config.yaml
num_hidden_layers: 16
hidden_size: 192
num_attention_heads: 3
num_key_value_heads: 3
head_dim: 64
intermediate_size: 1152
vocab_size: 32000
hidden_act: "tanh_gelu"
norm: "layernorm"
norm_place: "pre"
norm_eps: 1e-05
positions: "learned"
qk_norm: false
attn_scale: 0.125
bias: "all"
tie_word_embeddings: true
parallel_block: false
init: "normal"
init_std_qkv: 0.0188
init_std_o: 0.00333
init_std_up: 0.0188
init_std_down: 0.00333
optimizer: "adamw"
learning_rate: 0.00258
lr_mult_qkv: 0.7
beta1: 0.9
beta2: 0.95
lr_head: 0.0112
max_grad_norm: 1.0
warmup_steps: 277
schedule: "wsd"
decay_fraction: 0.747
decay_shape: "sqrt"
final_lr_fraction: 0.0
batch_tokens: 131072
max_seq_len: 512
doc_mask: true
train_tokens: 588400000
max_steps: 4490
dataset: "wikipedia_en"
Each number is 200 + 20 x the weight over its row's rms, rounded and kept within 0 to 999. Layers, rows and columns count from 0. The size before them is the row's rms in percent of the matrix's.

# down: layer 4 MLP down (transposed), 1152x192, rms 0.0509, rows 85-116, columns 144-191
# up: layer 4 MLP up, 1152x192, rms 0.0749, rows 86-117, columns 144-191
down85,165,192,198,209,196,206,211,187,181,186,207,183,200,221,207,174,211,200,224,161,191,235,179,174,209,170,187,184,204,184,225,202,178,182,229,186,190,178,231,171,171,165,198,181,169,212,216,192,185
up86,019,207,175,222,209,199,211,200,186,220,201,201,159,217,199,214,231,214,210,262,208,177,196,189,195,192,188,168,200,231,229,218,214,194,192,180,210,176,213,225,173,239,223,197,225,235,210,180,215
down86,006,203,218,209,195,210,205,230,229,200,192,179,163,221,175,237,190,216,196,237,188,194,169,195,211,224,198,178,196,217,205,220,210,224,199,211,221,198,197,215,184,198,232,246,194,189,216,183,200
up87,137,188,187,195,177,203,191,185,187,210,181,219,214,177,182,207,196,187,214,248,190,180,211,184,205,232,225,226,192,188,169,213,203,140,190,215,192,194,192,190,215,211,216,219,205,173,202,190,240
down87,138,195,229,211,213,208,201,209,207,180,232,184,200,216,204,234,221,193,191,194,202,206,172,199,193,190,211,193,198,223,191,222,187,191,217,239,217,212,213,168,201,205,177,210,212,187,203,202,213
up88,015,160,208,172,236,224,165,223,208,226,211,232,206,190,191,191,213,226,216,187,233,193,199,193,188,183,231,207,212,198,205,194,206,231,183,152,197,225,201,206,205,195,199,198,207,198,164,169,205
down88,006,205,223,193,192,188,161,199,197,184,201,193,174,174,189,196,168,184,192,208,167,197,170,242,156,207,205,196,210,187,187,216,191,190,214,197,195,197,179,212,169,200,178,242,203,213,210,218,191
up89,149,186,204,194,209,197,178,195,228,186,171,190,200,156,168,172,238,196,196,198,190,177,161,208,238,196,211,230,161,187,204,205,173,174,189,189,220,197,191,182,220,195,207,171,211,198,179,202,237
down89,173,221,204,221,201,172,194,178,176,192,180,211,188,188,172,171,196,234,214,203,182,177,207,184,196,207,198,244,199,187,179,235,186,159,198,234,217,194,184,208,231,212,191,190,166,186,209,167,237
up90,163,173,163,175,193,178,193,185,205,153,216,191,232,192,198,200,205,212,213,228,217,194,166,209,185,227,195,176,201,205,155,213,212,206,233,174,227,194,199,204,192,211,252,230,149,176,218,192,162
down90,158,179,189,190,181,214,191,222,179,251,164,214,189,191,213,171,183,215,190,190,187,142,203,235,224,208,211,172,171,186,206,191,198,192,196,246,198,187,183,186,187,185,227,223,196,213,199,202,230
up91,094,220,176,216,211,207,177,169,185,190,201,188,206,220,178,221,201,175,192,188,231,180,213,247,250,209,203,226,232,203,157,192,207,223,204,179,201,199,192,239,215,190,182,183,203,197,194,246,220
down91,074,213,216,225,221,196,212,213,179,205,208,220,213,216,207,178,228,200,190,248,189,196,217,198,187,182,177,212,213,200,205,165,213,213,213,177,208,255,208,159,222,221,207,182,229,226,210,190,190
up92,105,195,187,230,177,223,166,170,210,198,187,198,231,196,228,207,202,162,226,215,241,202,196,215,223,172,191,234,187,197,192,199,217,188,192,205,205,145,164,208,259,220,193,187,248,213,192,222,181
down92,090,193,185,202,213,219,175,134,184,215,202,220,200,236,186,216,209,170,212,185,230,197,210,198,205,189,226,198,195,156,165,156,193,240,211,200,210,215,210,201,209,223,188,193,234,215,171,199,201
up93,135,230,186,183,193,220,176,170,201,239,132,210,194,221,218,253,191,161,165,188,187,199,195,173,207,196,184,218,199,209,190,202,207,189,197,220,227,213,215,203,218,230,214,214,202,192,179,196,216
down93,130,201,182,202,172,217,154,192,227,194,233,186,180,204,182,222,203,198,198,215,184,195,226,194,195,195,183,166,193,225,206,206,200,175,232,194,245,215,235,184,200,205,170,194,212,242,196,200,177
up94,134,220,180,214,198,220,182,201,210,179,165,220,244,165,211,199,196,182,207,226,187,205,192,223,207,192,200,212,187,226,192,153,204,220,204,201,193,166,163,189,208,238,193,226,220,201,189,166,186
down94,120,199,226,188,184,211,223,250,215,244,199,206,200,170,138,172,201,233,216,220,213,208,242,190,179,163,212,200,203,196,214,206,192,187,190,170,198,188,224,220,199,210,215,225,232,224,197,215,210
up95,020,249,199,208,180,230,207,237,202,189,196,163,197,170,195,198,229,186,214,203,168,214,190,140,177,173,144,145,208,214,211,161,172,185,213,194,178,206,193,183,220,202,188,199,186,194,188,171,191
down95,009,195,161,185,172,161,219,189,197,195,222,191,185,211,191,208,184,212,204,165,185,191,209,188,234,202,199,183,164,198,195,209,236,230,199,164,182,189,196,211,184,225,200,177,194,176,185,232,191
up96,124,228,184,186,183,129,198,207,226,185,213,195,211,155,173,224,221,206,189,208,221,181,198,210,198,218,211,186,237,217,198,177,211,152,200,201,238,191,206,223,212,185,201,218,175,159,204,210,188
down96,132,234,214,192,232,199,215,191,189,200,197,216,191,213,203,223,210,223,238,206,203,195,202,194,180,204,178,202,187,188,200,219,184,211,210,203,174,171,182,220,212,227,188,173,184,208,211,202,199
up97,137,174,213,192,193,193,148,199,225,170,188,211,191,216,211,193,201,222,172,198,189,211,192,208,229,195,223,201,205,198,188,207,170,183,180,190,211,202,207,190,173,211,207,173,213,170,205,214,222
down97,125,217,222,217,183,170,219,219,233,182,207,241,180,179,208,213,178,206,196,207,197,194,188,200,222,190,205,183,205,203,154,204,199,177,235,218,189,184,164,202,183,202,196,204,158,201,205,202,200
up98,144,232,163,194,210,201,173,190,178,216,173,210,223,170,185,202,216,166,201,200,197,205,211,216,203,212,207,223,152,175,206,186,182,188,178,199,182,202,143,171,237,245,207,206,225,199,172,184,216
down98,130,198,225,206,188,178,228,221,178,172,210,197,202,243,212,209,172,218,239,190,209,226,170,199,176,180,162,233,188,266,209,213,197,230,178,182,189,165,203,217,173,177,175,231,204,205,187,222,195
up99,123,185,173,190,179,200,201,214,215,198,206,211,223,193,195,193,193,176,171,201,195,224,214,177,177,190,193,183,193,232,177,223,188,192,206,206,195,158,191,229,195,202,189,218,196,219,203,224,174
down99,098,189,187,225,180,193,178,178,189,202,225,235,175,205,186,195,174,171,160,193,220,168,213,174,195,195,185,205,210,202,182,180,205,194,188,211,199,234,236,193,194,178,176,207,242,172,199,209,210
up100,129,192,223,206,200,176,205,214,164,222,182,233,207,232,211,218,183,182,201,203,181,193,217,205,197,206,209,208,204,223,165,219,177,179,219,185,235,222,219,200,209,194,188,198,211,191,189,213,223
down100,168,233,166,181,212,212,193,219,196,186,213,167,182,164,209,181,167,175,176,206,211,184,204,196,172,203,175,189,212,202,220,208,201,206,199,222,165,225,193,217,192,220,212,225,225,215,177,156,235
up101,017,188,166,197,193,195,191,190,188,213,185,187,209,196,198,204,193,219,218,239,198,175,232,170,189,206,192,200,183,184,213,192,232,202,214,172,183,210,207,247,191,201,240,160,196,202,239,190,223
down101,006,206,226,209,184,171,189,211,218,216,157,154,226,194,194,205,201,218,222,197,204,217,198,183,192,200,193,217,188,226,221,166,185,179,226,209,200,190,190,219,192,214,160,207,199,216,202,207,209
up102,138,252,183,203,205,219,157,199,155,217,163,194,216,229,187,189,215,170,195,197,214,196,179,176,212,224,228,235,203,163,217,187,182,187,190,191,175,211,158,178,178,208,202,216,201,211,184,192,210
down102,140,208,186,174,206,229,247,172,247,165,199,204,194,198,216,205,177,211,177,186,176,198,208,195,187,205,186,165,193,228,234,204,212,203,186,247,218,174,200,196,210,227,223,160,178,231,214,193,219
up103,125,215,160,172,201,175,224,200,182,204,202,191,182,172,136,219,175,177,175,210,202,186,212,170,196,188,216,177,225,214,171,191,183,246,223,199,215,179,168,185,198,216,193,223,204,210,213,221,169
down103,124,230,210,209,242,161,204,193,204,178,184,214,210,200,234,171,229,180,177,189,206,218,184,175,224,219,194,156,218,214,209,191,173,203,171,204,183,174,214,219,223,210,216,199,181,219,198,175,174
up104,102,249,162,203,215,181,225,182,200,192,191,196,185,161,149,197,191,157,207,201,217,190,185,202,192,176,227,202,231,177,190,194,193,207,174,188,176,186,215,178,235,184,190,202,208,218,212,179,210
down104,111,196,194,194,199,239,191,196,208,174,203,203,204,213,234,242,191,192,164,194,187,201,202,183,171,180,203,203,203,224,226,193,165,179,204,226,196,228,190,215,208,209,161,214,206,190,151,217,187
up105,116,199,207,179,167,211,178,234,193,194,197,176,195,253,202,167,197,252,185,199,185,190,222,213,226,166,181,231,159,187,213,211,187,171,213,204,203,207,190,189,225,192,188,182,233,194,208,222,207
down105,130,223,183,233,212,190,238,199,172,208,195,199,214,201,189,226,196,209,199,197,250,213,246,224,187,206,224,165,250,215,224,221,219,181,192,167,188,185,200,219,194,219,226,202,173,203,176,194,184
up106,135,190,147,177,195,196,167,156,193,201,181,213,192,193,179,212,205,188,233,202,183,237,197,214,250,196,207,241,151,214,192,183,179,211,183,200,211,214,215,225,180,226,205,203,210,220,207,190,220
down106,101,209,212,212,191,202,214,202,208,175,189,244,177,151,201,216,191,202,177,199,204,200,210,155,190,193,207,171,225,242,200,201,191,179,199,190,183,223,168,213,197,184,203,207,198,200,233,233,206
up107,155,214,173,211,185,195,216,164,201,185,218,238,234,181,200,200,220,209,194,201,192,208,175,177,194,182,179,214,186,230,193,166,214,206,186,189,210,211,176,211,203,200,233,221,197,234,174,209,210
down107,134,207,181,183,250,206,169,194,158,159,168,149,206,153,151,206,206,211,213,203,225,186,194,184,207,184,161,215,206,206,198,202,215,183,189,190,214,181,204,184,226,209,210,240,219,192,221,196,226
up108,124,208,161,168,157,192,192,205,185,229,245,197,205,198,184,211,218,211,225,225,211,237,151,186,203,186,199,187,148,194,208,217,203,194,178,172,229,177,213,234,196,195,212,218,194,205,199,194,231
down108,108,154,244,181,146,207,204,211,221,212,203,188,187,184,183,226,185,216,199,179,204,210,256,191,175,210,171,213,196,214,207,218,203,228,206,262,237,217,179,239,188,207,206,213,244,160,178,209,248
up109,083,193,217,217,188,210,154,202,214,164,190,231,224,217,204,250,196,210,192,193,245,206,234,194,191,203,183,192,208,226,185,193,188,212,202,194,188,174,146,208,192,203,168,211,213,178,203,227,184
down109,087,185,198,226,243,228,192,175,224,207,194,177,163,184,184,193,214,180,195,209,202,191,204,215,172,205,234,207,197,198,165,188,211,214,206,218,190,238,246,201,173,188,207,199,208,187,194,224,222
up110,148,202,163,187,166,206,169,169,157,193,197,221,203,191,204,193,211,177,221,189,171,220,209,190,213,204,174,181,220,248,160,196,158,221,160,178,189,186,169,225,233,218,190,235,192,241,206,188,200
down110,140,185,228,197,174,209,209,170,212,203,217,201,179,185,221,187,182,202,214,201,146,198,213,214,196,192,202,177,216,232,247,212,204,215,212,261,217,171,195,193,215,224,199,236,187,192,188,196,193
up111,018,153,200,196,203,201,177,195,195,214,190,177,199,181,183,178,213,215,243,236,240,198,171,176,209,200,216,195,210,242,213,196,201,217,167,204,207,208,208,182,215,195,178,169,204,205,164,177,198
down111,007,179,167,195,193,162,184,225,194,220,209,202,190,229,203,216,180,208,223,232,198,211,224,215,169,175,205,208,222,215,164,227,211,215,190,212,211,198,219,183,184,181,219,236,180,214,173,242,185
up112,126,173,247,199,159,190,174,186,202,159,185,204,193,204,194,197,204,194,216,220,204,181,154,200,178,204,204,159,202,150,215,206,218,193,235,196,213,206,184,216,169,225,203,213,200,216,186,168,197
down112,115,205,213,194,226,194,230,202,183,209,195,205,199,183,199,193,237,249,170,203,218,221,231,215,213,187,213,182,196,230,236,205,168,201,213,198,181,205,206,208,177,208,177,226,201,186,174,185,229
up113,086,214,201,177,196,197,204,199,199,157,188,183,190,218,225,214,211,201,218,170,152,189,204,197,224,208,209,217,187,178,175,241,193,236,174,173,198,214,168,207,244,209,219,185,199,195,185,213,196
down113,064,185,223,229,200,176,218,249,220,204,211,179,213,238,213,187,182,204,205,193,219,237,199,210,187,209,202,201,185,182,198,226,197,158,204,239,195,222,172,228,208,184,204,186,204,157,224,169,228
up114,126,226,213,174,223,176,229,220,217,194,207,215,224,210,192,178,232,231,147,190,217,228,167,184,228,206,217,192,191,205,202,171,189,212,209,199,181,195,193,186,191,217,210,225,180,202,199,200,227
down114,102,192,171,253,187,186,188,203,193,168,246,183,202,196,223,174,198,180,195,218,192,194,181,199,123,207,183,192,217,236,159,241,194,190,204,216,228,231,222,242,210,181,192,181,209,205,226,205,220
up115,018,203,187,192,180,204,211,186,233,202,206,186,182,223,219,198,197,189,196,186,203,157,188,211,231,216,218,213,207,207,172,203,195,188,225,234,204,182,196,212,141,177,231,187,204,218,177,209,166
down115,006,205,183,235,209,245,223,221,200,197,168,178,180,203,214,211,218,190,172,235,193,178,184,158,198,207,191,155,204,202,221,160,196,190,186,220,196,191,199,217,215,176,226,232,186,188,178,179,207
up116,143,216,197,185,216,159,178,230,156,198,181,215,225,173,157,200,201,212,247,213,205,215,202,243,234,215,195,188,171,186,171,188,199,150,209,160,207,206,183,181,216,201,218,198,158,203,232,182,187
down116,160,183,194,202,205,253,161,207,203,198,158,192,236,220,233,226,182,203,162,225,203,198,172,188,167,185,212,198,195,220,185,197,213,234,221,198,212,203,182,196,171,198,179,185,186,201,213,197,220
up117,122,206,146,193,192,198,211,147,202,218,203,223,242,185,195,208,201,215,189,213,223,198,196,193,196,180,203,201,196,174,220,218,217,164,202,230,188,221,182,191,187,210,180,234,234,192,180,181,233